config = dict(
    hidden_size=160,
    head_dim=32,
    intermediate_size=192,
    rope_theta=10000.0,
    rope_fraction=1.0,
    init='normal',
    init_std_o=0.0,
    optimizer='muon_variant',
    decay_shape='linear',
    max_seq_len=256,
    doc_mask=False,
    dataset='wikipedia_en',
)
Each number is 200 + 20 x the weight over its row's rms, rounded and kept within 0 to 999. Layers, rows and columns count from 0. The size before them is the row's rms in percent of the matrix's.

# layer 10 attention output (transposed), 160x160, rms 0.169, rows 10-23,41-55,73-87,105-119,137-151, columns 80-159
099,199,223,207,220,181,199,228,170,166,216,207,201,178,206,206,198,201,198,141,183,210,169,212,203,180,232,172,202,232,207,180,202,191,209,207,194,204,177,216,218,175,166,234,224,226,159,193,171,194,206,206,218,201,192,170,177,200,179,219,244,221,197,169,178,215,229,244,205,194,200,181,198,202,218,229,203,172,177,225,191
091,186,230,210,161,214,206,200,187,197,186,198,226,231,213,250,201,171,228,189,177,260,206,179,206,175,230,203,189,194,198,173,224,196,214,198,186,223,206,184,254,224,209,192,170,223,229,204,213,178,208,221,220,218,181,154,198,189,211,188,216,179,211,225,186,206,179,183,226,215,211,183,199,195,199,211,223,200,216,206,158
093,185,179,236,198,177,190,212,182,169,198,209,219,213,201,148,188,190,208,206,194,180,171,215,213,169,226,179,203,196,159,207,217,195,210,175,200,202,242,200,218,224,188,200,196,192,189,202,195,189,228,242,203,205,210,183,163,187,217,203,226,210,201,192,189,215,236,218,187,223,239,198,194,207,195,202,200,154,189,198,223
098,164,224,216,165,211,216,235,238,206,198,216,180,209,189,196,202,204,211,193,239,215,162,201,192,180,223,211,210,183,184,215,213,173,201,164,197,205,221,205,201,193,210,190,212,184,214,204,224,229,189,193,202,203,241,199,179,229,224,206,184,197,201,193,216,193,181,192,201,193,198,223,185,163,189,206,187,217,230,164,207
087,222,177,195,204,189,200,232,217,182,202,207,188,208,184,228,170,225,213,228,222,173,233,186,200,187,202,200,215,236,192,215,185,192,187,184,192,211,174,201,147,207,166,188,190,236,201,182,225,192,215,209,224,186,231,184,197,200,203,235,201,228,204,218,200,204,214,204,234,193,202,182,188,176,211,211,158,206,192,199,174
098,173,193,203,207,210,235,218,194,197,173,209,222,189,225,190,215,190,204,234,208,187,171,190,177,184,204,224,223,191,197,198,182,183,191,194,188,187,168,191,220,238,186,200,202,240,195,197,180,202,190,251,214,213,209,190,210,184,201,201,224,193,175,169,212,185,204,205,203,149,225,191,159,217,213,200,216,247,227,205,196
093,194,200,221,190,207,170,185,171,224,212,190,213,220,214,238,195,206,204,201,191,193,189,191,209,138,171,235,213,171,217,205,205,208,214,201,222,198,184,180,247,197,217,201,174,211,200,176,194,211,227,204,198,214,203,174,181,212,244,185,200,174,226,194,190,156,207,202,170,179,226,175,187,153,253,193,207,212,211,184,162
099,209,232,214,227,192,209,185,214,213,203,197,193,188,215,218,212,237,178,225,192,217,218,177,223,174,202,244,184,198,235,156,223,207,211,233,177,200,225,213,188,212,222,193,207,184,168,182,212,203,181,196,200,169,183,241,191,197,183,166,193,183,206,207,216,213,215,206,180,222,199,191,197,201,124,225,221,186,198,190,193
093,228,192,194,231,209,197,160,201,210,213,199,211,183,179,228,212,218,190,171,152,225,204,213,205,172,209,220,180,197,215,168,247,199,197,223,182,199,178,211,206,195,180,214,229,150,193,169,191,174,204,213,183,230,201,190,206,213,179,205,192,148,218,229,192,162,187,223,199,205,221,209,192,218,190,192,213,197,211,180,194
091,168,202,186,188,189,218,216,183,199,160,192,177,213,237,200,171,221,161,186,216,219,195,209,219,218,213,242,190,183,224,227,213,185,190,181,189,186,204,165,216,193,214,153,196,171,194,183,221,191,228,237,199,230,202,188,226,193,178,209,186,193,205,174,226,216,195,192,201,181,198,177,248,213,194,177,181,182,220,216,216
096,156,183,207,216,199,213,205,134,177,210,227,196,234,184,223,188,198,193,238,182,179,174,213,214,162,212,185,187,179,213,226,219,198,188,191,231,194,203,178,186,215,179,160,195,177,243,204,193,208,185,202,202,189,197,214,188,178,194,202,189,165,193,203,227,208,207,212,196,189,216,221,203,181,178,165,200,195,190,217,207
096,183,228,192,196,207,193,213,203,222,217,220,182,204,185,207,171,223,174,186,211,197,211,208,157,219,203,201,210,198,170,205,218,215,211,247,203,222,195,159,207,202,183,186,245,216,214,182,177,168,217,216,196,193,202,228,238,214,178,207,201,217,232,182,191,190,168,183,188,167,196,194,191,188,200,186,199,213,210,212,202
095,198,220,184,215,204,207,237,204,187,151,232,162,225,165,184,174,163,200,209,214,218,220,189,163,207,171,190,166,171,218,191,246,201,238,204,223,207,196,213,220,198,185,205,177,194,240,205,207,196,177,191,210,196,203,208,176,199,195,211,177,190,221,188,216,194,212,206,240,204,179,183,211,203,204,226,206,187,230,195,210
092,184,215,240,205,199,198,186,185,195,174,226,208,228,215,182,204,196,206,210,217,237,166,184,214,148,213,206,209,203,189,195,212,179,164,206,204,199,230,230,171,162,213,204,162,213,245,192,188,209,204,203,209,183,196,188,197,174,223,229,186,179,190,176,176,209,187,229,200,190,186,188,199,223,211,206,221,217,203,206,168
101,224,211,180,195,205,184,236,212,214,200,204,187,203,203,193,219,194,155,223,197,218,196,217,214,214,175,211,214,192,197,229,200,181,238,212,201,201,196,203,187,207,181,192,200,189,218,207,209,212,176,219,205,195,196,191,176,179,191,177,200,173,176,189,149,198,227,200,239,165,176,204,186,246,179,196,184,216,198,217,208
100,195,201,224,198,187,199,200,211,220,188,243,217,166,209,215,191,153,204,270,229,174,211,166,195,209,224,193,215,200,211,197,188,195,192,210,206,233,188,238,208,195,193,191,185,229,202,184,186,240,222,208,206,200,228,198,231,206,201,200,197,175,200,203,219,216,186,194,195,216,185,189,228,168,193,218,195,208,213,197,195
092,187,206,194,198,185,240,193,158,181,202,201,190,175,215,187,228,228,222,218,184,187,207,204,220,240,225,183,239,224,186,203,190,166,187,218,161,158,191,198,219,191,176,181,176,181,186,239,180,212,220,195,196,165,217,218,200,194,205,212,223,200,178,188,193,195,155,233,160,197,209,228,214,165,173,220,225,242,210,209,220
107,222,224,185,224,217,181,207,175,165,224,186,171,180,233,201,200,225,190,194,202,178,189,180,199,238,201,191,191,189,215,184,181,214,202,223,219,183,206,212,181,193,223,216,229,170,212,176,195,223,178,194,213,229,218,213,185,217,214,204,193,231,203,224,221,188,226,184,200,187,208,194,187,210,209,192,211,220,207,157,184
109,236,163,215,196,183,167,201,186,216,175,205,206,181,193,209,246,183,204,231,195,191,228,192,173,156,208,201,200,160,218,198,207,178,235,207,185,224,194,201,207,203,186,212,211,222,195,173,154,179,214,236,160,200,208,185,181,207,174,156,219,210,205,200,192,204,207,172,212,203,187,179,225,223,192,180,200,201,216,245,202
095,173,198,157,192,186,229,225,209,188,157,169,186,206,185,213,180,195,199,173,189,217,206,187,217,162,204,188,227,199,178,188,222,198,211,216,168,182,183,157,212,240,216,169,203,182,213,194,220,209,202,247,193,223,196,184,179,222,191,177,206,179,243,159,187,178,218,209,230,172,190,194,229,234,222,189,238,188,180,205,241
107,179,147,243,202,203,171,182,191,225,171,186,194,172,159,228,213,192,228,188,212,226,206,224,186,211,200,208,201,179,260,206,234,226,195,204,165,197,203,189,228,209,229,191,201,220,212,194,220,196,192,159,176,197,187,204,183,219,255,187,182,167,191,219,232,198,215,197,195,207,223,155,194,235,205,188,187,167,246,181,167
106,217,193,203,212,192,224,196,171,194,217,181,194,172,229,193,208,220,217,156,175,209,185,220,197,243,177,195,198,240,189,176,160,195,220,218,203,196,215,185,163,233,229,184,228,160,167,204,221,224,224,176,213,192,201,203,236,209,219,190,225,202,168,209,211,180,178,206,169,219,204,210,190,213,203,187,232,195,217,173,215
096,244,187,216,197,164,171,198,209,220,215,216,184,191,212,197,207,208,202,204,195,181,180,191,204,191,202,158,207,219,220,175,202,156,186,174,228,217,207,162,175,216,196,201,179,159,218,192,161,213,221,206,196,191,182,181,180,208,193,210,213,220,194,187,195,228,167,170,235,155,181,236,189,191,228,195,208,198,188,196,194
100,206,196,184,202,194,214,201,172,201,185,186,201,203,183,209,231,187,194,213,258,196,221,224,217,245,185,203,223,179,209,225,232,205,202,186,208,182,200,177,189,179,191,231,192,210,193,198,211,214,211,204,202,207,209,207,206,201,203,196,194,231,175,165,181,181,211,178,202,169,203,215,198,217,226,183,204,185,210,198,243
094,201,176,162,231,203,197,234,230,191,162,205,218,203,181,201,249,188,210,191,221,205,214,175,221,200,186,201,211,228,217,187,195,184,207,168,176,191,178,204,198,209,208,210,183,231,206,218,221,226,196,185,204,188,197,233,207,213,223,231,181,210,193,200,189,248,147,174,191,194,193,235,181,182,224,189,208,192,210,198,218
104,212,193,195,177,184,205,199,229,230,205,199,174,193,190,155,161,232,206,193,201,214,182,182,163,175,211,220,224,168,212,172,183,181,195,184,197,205,233,221,208,203,210,224,213,210,226,148,194,206,207,210,202,232,180,193,179,215,214,210,175,230,160,169,206,196,221,194,207,212,178,180,209,208,205,215,226,221,192,189,204
101,226,233,237,190,204,189,200,181,205,164,212,201,187,230,197,220,216,195,197,158,235,194,184,198,246,196,212,202,202,198,190,214,203,202,156,219,196,228,208,178,190,207,182,200,164,173,215,181,221,194,163,190,208,223,187,148,193,220,190,187,224,188,233,181,203,198,185,214,223,181,205,202,196,222,186,216,211,196,199,191
099,196,183,231,203,183,173,188,232,188,198,209,218,206,209,204,196,212,202,186,210,193,193,202,220,204,200,208,217,196,203,224,181,217,195,200,200,190,184,176,195,220,223,223,183,235,189,198,205,243,203,195,192,161,241,202,213,214,207,166,187,204,177,193,201,204,226,202,175,204,182,215,190,173,240,206,188,211,179,215,196
108,209,191,190,201,183,202,158,198,183,198,189,203,212,172,183,220,200,203,205,225,189,206,170,196,273,209,225,187,221,198,197,232,197,199,167,182,178,180,228,223,218,186,208,210,168,164,184,211,222,208,203,203,216,198,198,172,216,206,183,226,216,184,239,167,200,206,180,242,194,224,191,206,189,188,211,184,172,196,193,187
100,178,225,188,178,180,194,212,190,212,217,174,181,169,190,193,182,220,238,169,192,197,194,194,240,218,244,181,221,194,189,204,198,161,198,222,191,186,223,201,198,175,241,200,239,207,166,236,202,207,206,208,189,206,223,180,195,200,148,217,197,210,213,178,204,175,230,197,163,181,201,189,205,195,204,211,207,207,208,197,190
098,228,200,196,206,179,241,183,226,193,201,213,214,218,176,179,192,217,166,225,176,162,212,219,207,170,179,174,140,183,194,205,192,206,207,188,241,223,191,191,146,184,216,197,166,207,182,187,203,205,195,222,190,184,189,201,215,192,211,228,176,223,230,171,196,212,213,173,204,206,212,242,197,212,151,211,199,223,187,204,172
097,170,219,192,219,203,204,213,152,208,226,163,172,186,217,173,210,207,190,219,184,203,173,212,201,135,225,168,202,181,201,200,166,175,160,200,216,189,228,222,173,183,218,185,225,228,236,210,195,232,196,213,202,230,194,206,195,177,171,197,170,215,215,179,206,230,190,214,198,231,194,213,198,217,188,210,187,183,192,200,217
104,188,205,172,201,175,173,175,225,189,169,194,185,234,194,198,177,234,202,216,229,218,178,180,195,210,193,173,230,234,216,218,196,259,210,186,204,179,214,189,200,225,205,200,222,195,189,166,176,209,223,180,199,219,216,231,209,215,211,191,200,207,154,210,210,174,184,200,222,188,204,176,203,220,219,203,194,214,188,211,201
107,203,199,186,199,201,191,209,177,187,195,191,169,201,159,212,179,197,191,212,196,232,233,209,208,235,205,211,200,177,214,228,222,209,214,194,162,157,179,213,250,191,185,219,219,224,195,205,194,192,194,192,176,181,215,196,219,179,182,182,204,191,235,189,165,177,202,225,191,167,223,177,234,206,149,187,170,209,220,208,221
107,205,192,190,209,213,193,174,219,199,185,223,192,240,210,173,221,178,193,212,221,213,227,208,179,239,217,185,177,180,214,243,193,227,242,227,165,195,186,153,221,173,205,241,184,180,180,191,209,241,212,177,237,199,205,203,198,180,199,173,188,211,204,186,191,184,196,188,209,171,194,181,214,200,177,171,175,198,196,227,198
104,206,213,189,224,188,213,185,221,230,207,188,229,230,224,203,203,189,211,174,199,159,230,183,210,194,201,195,174,210,176,208,201,179,215,205,200,210,211,201,244,233,219,213,197,161,183,214,221,167,218,180,219,211,171,205,219,224,195,170,182,229,195,203,168,197,201,190,194,229,195,204,181,202,221,178,225,216,206,204,186
105,241,189,243,204,214,212,199,205,196,197,204,179,221,195,148,165,199,206,179,214,204,175,234,211,226,182,165,207,226,204,199,203,212,154,154,183,224,211,203,219,222,214,212,227,217,214,227,205,200,245,214,227,171,217,223,219,195,226,222,193,218,162,187,200,216,168,201,233,221,233,207,231,182,203,215,199,210,179,186,189
096,192,194,168,161,198,216,181,214,204,197,213,197,185,197,192,181,171,230,177,211,223,195,212,174,190,189,198,185,217,168,203,153,262,165,188,184,198,175,189,217,213,195,174,224,206,206,224,195,211,210,177,181,161,171,210,219,209,235,204,204,197,183,174,183,184,202,211,234,217,207,216,170,190,239,227,226,197,210,213,168
109,180,186,192,183,193,226,218,227,175,209,228,227,227,201,193,208,182,203,214,246,179,223,222,196,168,204,211,196,180,212,183,180,226,243,199,205,207,212,167,201,187,192,190,149,229,216,159,175,204,198,209,224,189,186,198,196,207,214,183,186,215,216,179,191,237,198,198,213,237,146,206,203,228,204,203,185,206,206,225,247
105,201,183,168,181,209,186,193,217,203,207,196,222,169,220,202,194,190,211,179,172,192,222,173,211,170,190,215,182,198,241,180,222,226,202,169,232,260,194,191,193,247,232,212,186,234,173,198,194,191,165,191,208,235,215,169,191,221,207,205,243,187,197,214,165,218,207,203,195,181,231,190,161,213,237,197,190,209,186,164,166
102,199,224,204,242,199,197,201,242,217,196,239,188,206,219,200,173,184,202,198,220,195,189,196,198,190,182,181,197,195,217,211,180,243,189,177,204,198,149,146,204,227,195,195,190,190,223,186,180,151,195,192,199,187,192,191,203,197,207,180,213,147,240,183,211,187,211,168,246,210,169,192,205,195,187,221,214,210,165,212,201
099,192,210,222,220,210,187,207,200,173,175,233,154,194,222,200,206,240,209,213,206,166,201,202,206,207,187,177,189,208,218,204,220,220,205,159,202,171,230,199,226,208,203,193,240,184,252,197,190,176,213,200,176,202,207,213,211,224,195,168,200,207,173,224,214,214,213,178,150,223,207,207,206,189,126,200,199,214,181,188,201
094,215,221,206,208,200,227,210,206,227,215,174,239,225,239,184,221,224,215,221,192,184,197,209,194,170,220,199,227,248,194,170,213,163,193,219,211,219,184,188,202,223,217,178,178,209,195,231,195,184,194,205,228,219,175,225,201,200,214,214,198,216,174,191,195,214,173,193,173,205,232,215,187,218,203,189,208,194,202,196,195
094,166,217,197,199,207,180,202,164,181,181,170,183,186,218,213,160,207,220,210,190,185,169,189,177,243,198,161,233,191,240,196,208,225,196,173,194,180,224,223,210,217,192,177,247,205,192,196,201,202,218,195,174,204,185,208,210,192,193,185,198,227,231,203,222,193,171,220,220,195,236,199,222,189,169,199,219,215,198,213,222
101,217,156,152,195,206,223,218,217,146,197,204,199,176,176,206,169,168,205,199,208,191,225,204,244,154,230,218,196,163,241,194,210,209,204,195,171,216,183,211,218,185,200,201,193,236,205,201,179,178,212,203,186,219,202,175,208,197,193,230,202,173,220,199,217,220,155,212,201,193,177,193,172,181,212,226,211,235,197,174,164
103,198,178,212,213,195,178,203,180,190,256,157,196,210,203,204,208,211,185,203,201,207,194,176,168,189,226,189,218,210,174,169,204,194,223,227,207,197,218,196,169,209,219,213,164,185,174,254,184,209,180,200,188,241,250,190,153,199,216,179,213,178,194,221,233,214,182,207,163,194,227,190,181,204,231,174,197,193,180,161,217
103,210,215,184,196,214,194,198,245,232,205,195,193,223,221,205,172,220,218,185,198,215,221,167,159,234,203,217,213,193,182,187,191,197,222,212,177,216,181,205,163,236,204,206,216,167,245,167,211,190,234,182,237,177,176,203,207,233,216,214,213,245,198,178,196,221,191,192,161,191,196,193,186,224,247,143,174,179,209,182,217
103,197,224,201,198,229,227,175,173,205,183,178,186,176,212,202,223,225,186,195,174,191,222,180,198,196,206,203,203,199,200,193,188,180,226,228,203,208,202,165,205,190,220,198,192,204,192,177,201,201,208,190,207,181,177,180,233,238,199,134,194,222,204,153,212,196,167,198,196,183,212,201,209,186,204,186,208,217,215,209,200
091,195,202,176,175,190,248,179,201,195,213,173,199,195,200,185,195,164,194,227,210,196,215,221,205,158,197,193,213,170,197,181,214,197,193,179,230,204,190,190,201,204,215,209,194,189,183,242,166,177,187,151,217,200,191,180,199,201,160,233,205,160,209,192,214,224,196,199,221,223,229,217,187,199,239,191,222,204,170,219,197
106,207,224,183,198,232,199,206,211,194,200,204,217,188,204,208,196,180,196,167,211,195,171,199,161,253,211,198,201,207,190,175,213,177,186,203,209,198,209,221,223,219,217,205,193,181,197,203,156,221,178,196,204,224,178,198,207,230,178,218,205,180,155,206,193,196,251,186,182,221,194,134,207,221,230,202,222,180,225,197,216
095,221,214,191,173,237,193,254,204,196,171,214,191,185,207,207,158,201,199,207,172,194,219,196,236,178,234,154,218,198,188,207,185,182,210,212,184,190,199,214,196,191,168,229,182,207,214,205,202,189,197,194,190,228,202,197,218,180,203,227,225,223,168,167,218,203,177,203,213,185,170,199,219,161,199,224,167,163,175,200,224
094,177,225,203,217,157,199,226,217,182,209,216,191,191,168,203,170,153,209,215,223,212,182,184,179,196,184,187,225,225,194,227,200,218,186,180,191,217,182,205,214,200,201,207,204,262,190,199,201,204,235,184,225,195,231,200,183,209,204,218,201,225,232,188,185,182,210,188,203,218,181,193,172,203,241,207,210,165,192,213,203
099,220,235,202,239,168,222,187,218,214,222,176,171,204,191,195,221,193,178,198,199,249,226,173,171,206,165,210,181,153,186,228,215,180,200,199,230,178,185,235,198,225,213,219,197,190,190,193,195,177,186,201,179,197,183,164,206,211,189,200,196,192,243,210,207,200,197,183,195,227,181,173,176,215,207,202,201,214,218,211,221
084,218,172,175,216,183,190,182,217,177,217,236,201,223,185,193,171,187,214,215,217,191,212,221,191,175,178,184,192,222,216,200,200,199,199,190,217,231,213,206,189,205,198,177,199,232,191,203,192,236,199,226,199,175,244,222,187,206,246,228,215,196,179,179,195,215,179,241,215,179,206,213,172,187,141,218,185,206,185,242,184
098,214,197,206,153,191,242,204,187,194,220,198,172,227,200,163,168,178,208,210,196,167,182,192,215,152,231,211,210,203,198,206,190,175,219,210,199,190,207,223,204,161,197,201,210,198,188,220,171,194,162,208,203,192,179,223,213,213,165,177,187,235,224,166,230,194,179,195,208,201,214,226,226,216,178,213,207,198,231,202,223
094,175,195,228,203,184,199,155,208,157,183,218,180,214,183,207,222,180,190,174,204,180,200,218,189,225,197,227,202,233,193,181,167,185,196,225,182,197,202,194,195,184,246,173,196,192,173,211,220,222,241,233,192,184,172,207,204,201,207,241,212,213,198,188,194,217,199,180,206,191,204,223,250,193,230,208,204,212,209,177,223
102,216,164,214,198,195,199,183,229,212,236,204,200,206,210,199,213,249,229,202,189,205,195,165,187,192,198,223,172,222,180,190,212,211,208,197,222,244,204,235,180,213,200,181,191,192,200,185,213,222,189,197,224,209,175,166,195,223,190,196,186,182,216,230,205,230,212,182,209,205,196,216,191,205,211,169,194,162,187,225,210
120,186,148,166,229,199,180,158,176,215,217,193,190,155,180,229,222,189,193,210,223,216,207,203,199,206,156,189,176,233,237,178,209,208,200,169,201,224,200,207,214,205,186,169,190,220,189,210,203,209,198,205,176,209,194,171,196,205,220,191,230,172,181,206,206,213,202,181,211,212,190,201,173,218,174,193,249,240,202,200,204
114,194,231,226,206,178,216,218,211,182,244,195,203,230,195,188,197,168,189,194,185,178,196,225,188,186,194,181,195,187,199,208,204,219,198,228,190,189,203,204,177,193,194,253,183,229,199,200,178,189,168,194,172,215,219,207,228,219,164,223,184,204,208,172,210,200,206,205,156,179,225,196,201,197,235,212,178,198,187,201,176
088,185,211,214,205,236,195,181,172,216,206,206,191,201,208,222,219,194,212,190,224,187,203,190,169,170,214,184,219,222,224,226,199,199,186,183,224,200,182,195,152,212,172,221,229,186,225,212,203,159,210,187,185,221,187,231,220,168,168,227,169,184,185,202,194,194,198,187,180,170,217,240,201,197,182,183,180,195,228,228,167
092,184,145,197,218,234,212,171,213,202,162,175,221,179,195,182,213,216,203,197,190,200,187,205,197,192,201,209,211,157,207,225,189,217,206,200,209,180,180,197,201,188,233,154,257,161,201,188,209,180,222,222,193,186,204,218,194,154,194,187,194,197,195,177,189,197,193,171,237,219,220,219,207,181,177,174,161,189,210,209,195
105,188,180,159,209,186,251,241,223,231,189,208,232,208,204,193,172,166,198,183,184,219,184,225,206,224,184,177,203,178,203,212,190,212,195,218,188,160,208,211,191,229,187,178,215,216,195,195,256,204,215,203,215,177,179,216,171,179,203,176,190,187,199,188,169,208,189,193,177,217,153,192,194,191,228,206,199,184,171,182,179
089,195,206,198,219,205,204,202,180,191,176,193,255,171,216,209,213,206,189,201,196,198,192,220,206,173,202,245,212,217,245,173,205,179,180,165,189,191,202,213,170,187,214,146,230,195,192,223,226,221,182,224,201,198,207,231,202,186,193,186,183,199,209,193,184,191,187,189,228,218,171,194,172,175,165,173,209,187,211,196,196
107,193,204,196,248,197,213,214,188,201,182,206,212,213,229,216,210,209,229,141,216,190,183,210,228,216,176,220,181,235,223,172,203,189,187,203,194,164,209,191,198,205,215,171,203,213,165,199,215,187,196,201,192,185,198,210,158,213,231,200,185,168,207,196,186,180,202,199,215,213,194,218,198,201,170,221,241,217,233,176,217
111,201,189,201,204,225,203,215,211,158,207,207,177,161,189,166,186,183,201,215,205,208,187,219,165,207,184,198,198,189,205,224,197,199,168,223,178,191,178,221,201,165,218,180,242,185,201,206,188,186,198,212,224,184,202,258,181,144,187,229,171,203,199,220,214,176,171,232,209,210,225,211,219,169,140,197,175,203,180,214,217
096,204,228,192,202,231,219,218,201,178,152,196,210,217,158,197,182,176,195,231,206,186,216,168,198,219,166,195,180,189,212,186,204,212,181,169,238,179,202,196,143,174,216,163,235,205,177,191,227,183,218,215,190,166,228,226,215,174,180,173,175,172,233,194,209,183,211,188,245,222,175,210,214,206,212,202,193,191,176,178,167
089,220,188,208,191,215,209,199,204,196,223,195,211,215,199,209,185,188,186,170,227,204,236,162,188,215,205,189,191,210,221,169,233,200,225,243,189,178,198,192,204,227,190,198,169,157,212,165,171,173,188,205,187,209,184,231,186,251,197,187,217,185,194,200,172,194,210,190,181,214,207,194,220,191,159,230,209,205,210,236,204
110,156,214,188,196,224,188,174,222,207,162,194,216,242,157,207,192,174,205,231,177,201,197,198,196,181,167,185,188,212,190,210,189,230,192,203,194,199,177,215,206,201,175,216,225,204,174,188,231,170,220,205,205,202,194,193,170,182,207,232,221,199,180,187,230,213,179,206,223,186,225,211,180,218,195,174,202,164,195,237,186
089,183,189,213,202,189,210,206,171,188,166,181,203,209,195,201,208,201,195,206,209,210,185,193,211,191,192,185,215,234,215,175,171,209,191,169,214,199,207,183,195,203,183,208,185,246,232,214,214,193,194,200,205,180,216,196,207,198,214,186,191,236,178,179,211,248,205,177,215,233,194,228,200,198,213,181,193,185,228,209,229
104,203,205,236,215,178,210,234,228,209,196,207,198,214,195,199,210,182,187,208,178,204,198,213,166,205,202,207,212,152,161,213,214,226,192,224,201,206,233,215,195,202,228,204,189,193,150,201,149,188,208,207,230,181,211,198,184,194,186,198,192,215,196,211,191,214,205,207,178,188,215,178,177,187,169,173,168,228,161,191,223
100,221,209,208,193,194,198,210,232,233,209,210,199,180,197,205,207,231,178,170,211,208,221,174,205,217,226,167,224,183,186,192,204,207,225,203,169,217,191,198,200,196,180,192,216,168,216,200,240,229,210,183,189,186,179,209,198,187,213,217,212,225,194,196,203,183,183,191,184,196,176,199,193,199,203,237,204,160,203,186,173
094,169,205,184,174,231,191,211,191,189,182,200,214,209,173,216,197,190,202,201,202,178,176,185,250,154,205,186,203,193,212,169,196,189,192,193,225,185,217,205,187,215,203,207,206,232,204,185,202,175,210,219,166,224,191,203,197,212,233,194,216,178,196,227,204,206,177,211,230,212,234,206,219,229,189,215,191,221,232,162,205
105,208,210,198,193,209,202,193,212,162,183,209,186,245,178,210,173,205,161,220,201,209,190,236,248,156,209,233,217,173,185,186,189,216,204,190,223,199,185,195,181,203,222,199,203,159,201,217,204,205,205,208,184,176,191,211,189,184,190,169,179,200,215,201,224,209,192,201,235,231,239,235,198,168,224,212,200,210,199,198,235
099,204,200,171,195,218,217,203,220,175,199,206,185,189,216,202,193,211,181,223,199,193,208,189,227,247,200,213,171,208,186,193,228,193,193,189,194,187,198,186,210,195,234,192,185,202,190,206,195,177,208,191,223,207,219,212,200,248,180,162,196,211,215,185,190,177,210,179,182,243,214,183,157,233,182,210,217,182,207,191,196
# layer 10 attention value, 32x160, rms 0.202, rows 10-23, columns 80-159
099,209,206,204,169,224,188,178,200,225,216,189,171,181,209,189,176,226,201,166,217,190,213,203,211,187,192,196,171,175,154,198,232,166,203,200,194,188,193,183,209,248,208,207,220,201,204,229,199,199,198,200,181,215,162,213,184,200,194,230,156,225,189,193,198,157,212,213,229,198,189,190,202,243,177,167,207,207,187,225,200
103,181,204,234,197,230,168,174,172,178,187,231,205,179,198,173,186,184,166,203,210,173,204,213,212,201,196,184,225,187,224,175,174,216,193,184,191,220,187,247,197,201,232,187,201,208,179,222,215,171,196,191,194,172,179,228,190,186,182,204,187,203,184,171,230,194,234,203,203,209,198,197,179,203,201,169,182,196,205,224,201
104,219,165,164,176,201,192,195,174,232,173,231,202,190,187,215,226,195,182,194,206,217,219,213,187,197,151,196,200,199,232,207,187,193,228,240,205,169,204,219,236,219,190,210,211,204,187,201,166,216,207,193,203,195,217,168,209,206,177,181,204,200,198,191,212,167,167,195,198,216,224,215,227,214,183,235,205,194,173,204,203
105,232,186,179,222,189,254,222,191,204,208,202,183,196,194,179,189,199,212,225,192,191,218,193,196,197,177,184,178,212,199,196,219,218,191,205,203,196,167,224,182,223,220,200,186,196,168,160,180,222,213,196,184,165,187,228,197,171,243,205,162,200,184,196,202,201,202,189,192,198,178,210,201,192,193,180,192,205,192,214,201
108,208,180,188,201,211,225,183,172,206,227,173,188,246,226,211,170,185,185,168,172,246,244,165,220,205,159,181,197,181,212,214,209,209,222,195,216,182,219,172,253,202,193,237,203,198,211,185,210,215,177,177,204,217,205,215,189,177,214,184,162,194,206,197,196,219,188,192,223,189,200,222,170,201,183,183,193,222,160,175,201
094,203,200,197,195,188,216,206,203,190,223,185,195,202,211,182,228,195,211,202,171,197,198,198,228,179,183,172,195,187,188,205,222,172,192,235,194,223,196,204,211,193,220,216,197,225,182,195,232,225,232,184,183,188,227,219,190,197,177,212,172,194,232,228,196,204,245,220,205,205,216,230,208,209,236,214,171,220,234,203,223
100,186,186,234,155,187,188,219,222,193,174,182,197,179,177,206,221,210,182,170,214,215,169,210,202,221,186,191,221,198,218,222,235,192,166,190,162,182,180,177,210,204,213,205,210,207,196,174,147,203,190,204,183,191,213,204,223,172,172,186,157,205,171,212,222,232,205,192,215,216,217,174,266,173,241,216,166,180,220,208,195
095,171,208,195,197,215,235,155,176,217,181,206,170,228,169,183,269,198,220,195,204,206,206,243,189,179,229,184,203,210,194,217,174,188,220,189,206,193,182,179,206,188,157,242,211,192,210,212,187,208,202,171,198,159,196,196,195,175,185,207,180,178,190,203,238,202,189,211,178,192,168,214,196,171,191,157,225,205,192,241,205
108,166,165,212,212,177,209,241,183,163,219,175,168,165,204,197,192,205,187,199,214,197,163,175,189,186,209,208,239,229,225,189,185,178,196,176,215,171,232,240,216,220,203,169,219,203,227,226,197,181,200,213,202,240,198,206,223,212,181,226,235,193,215,186,202,185,167,170,230,239,201,203,184,205,215,189,190,204,228,193,208
092,194,197,208,194,190,191,187,200,206,202,198,181,203,226,198,193,192,159,210,207,239,187,182,207,193,211,220,174,188,204,201,224,183,190,225,162,172,198,238,214,232,216,259,176,211,207,167,163,182,202,178,164,206,223,186,187,263,175,176,225,185,193,206,235,236,206,196,219,225,213,208,185,184,187,187,238,200,212,182,208
104,216,245,246,187,151,214,179,217,206,180,162,231,187,216,198,183,217,197,180,218,183,205,151,192,201,216,221,247,213,198,187,206,219,193,241,175,212,203,157,196,194,193,230,202,187,187,226,213,188,209,218,209,208,174,210,221,199,182,221,216,199,227,202,238,201,206,192,220,216,151,201,194,174,203,192,233,198,211,208,228
095,212,159,175,233,168,198,157,199,216,164,201,201,198,186,247,244,193,218,176,227,168,210,173,209,203,182,180,215,205,213,183,175,193,210,186,207,176,178,170,205,209,184,212,200,230,200,205,195,205,205,226,222,187,190,210,155,187,228,174,235,181,174,184,185,210,227,166,227,204,202,185,199,184,147,222,205,187,230,198,185
100,191,222,182,192,219,218,223,208,219,234,219,214,228,213,220,179,211,183,187,219,175,193,198,225,198,208,180,240,203,207,153,229,182,175,218,183,182,256,188,200,195,215,209,196,219,214,214,190,232,226,201,181,218,196,213,199,231,227,218,189,206,171,210,180,172,206,215,171,197,198,173,189,209,185,207,180,217,158,183,223
101,223,209,170,199,152,215,185,188,195,191,200,215,210,169,230,235,215,185,223,165,226,213,227,186,211,218,197,198,218,242,201,197,196,205,230,182,236,170,197,208,221,188,195,175,213,204,172,219,201,223,180,191,180,191,198,202,172,215,179,175,206,230,197,241,221,209,181,194,200,183,255,192,229,178,204,176,214,210,216,202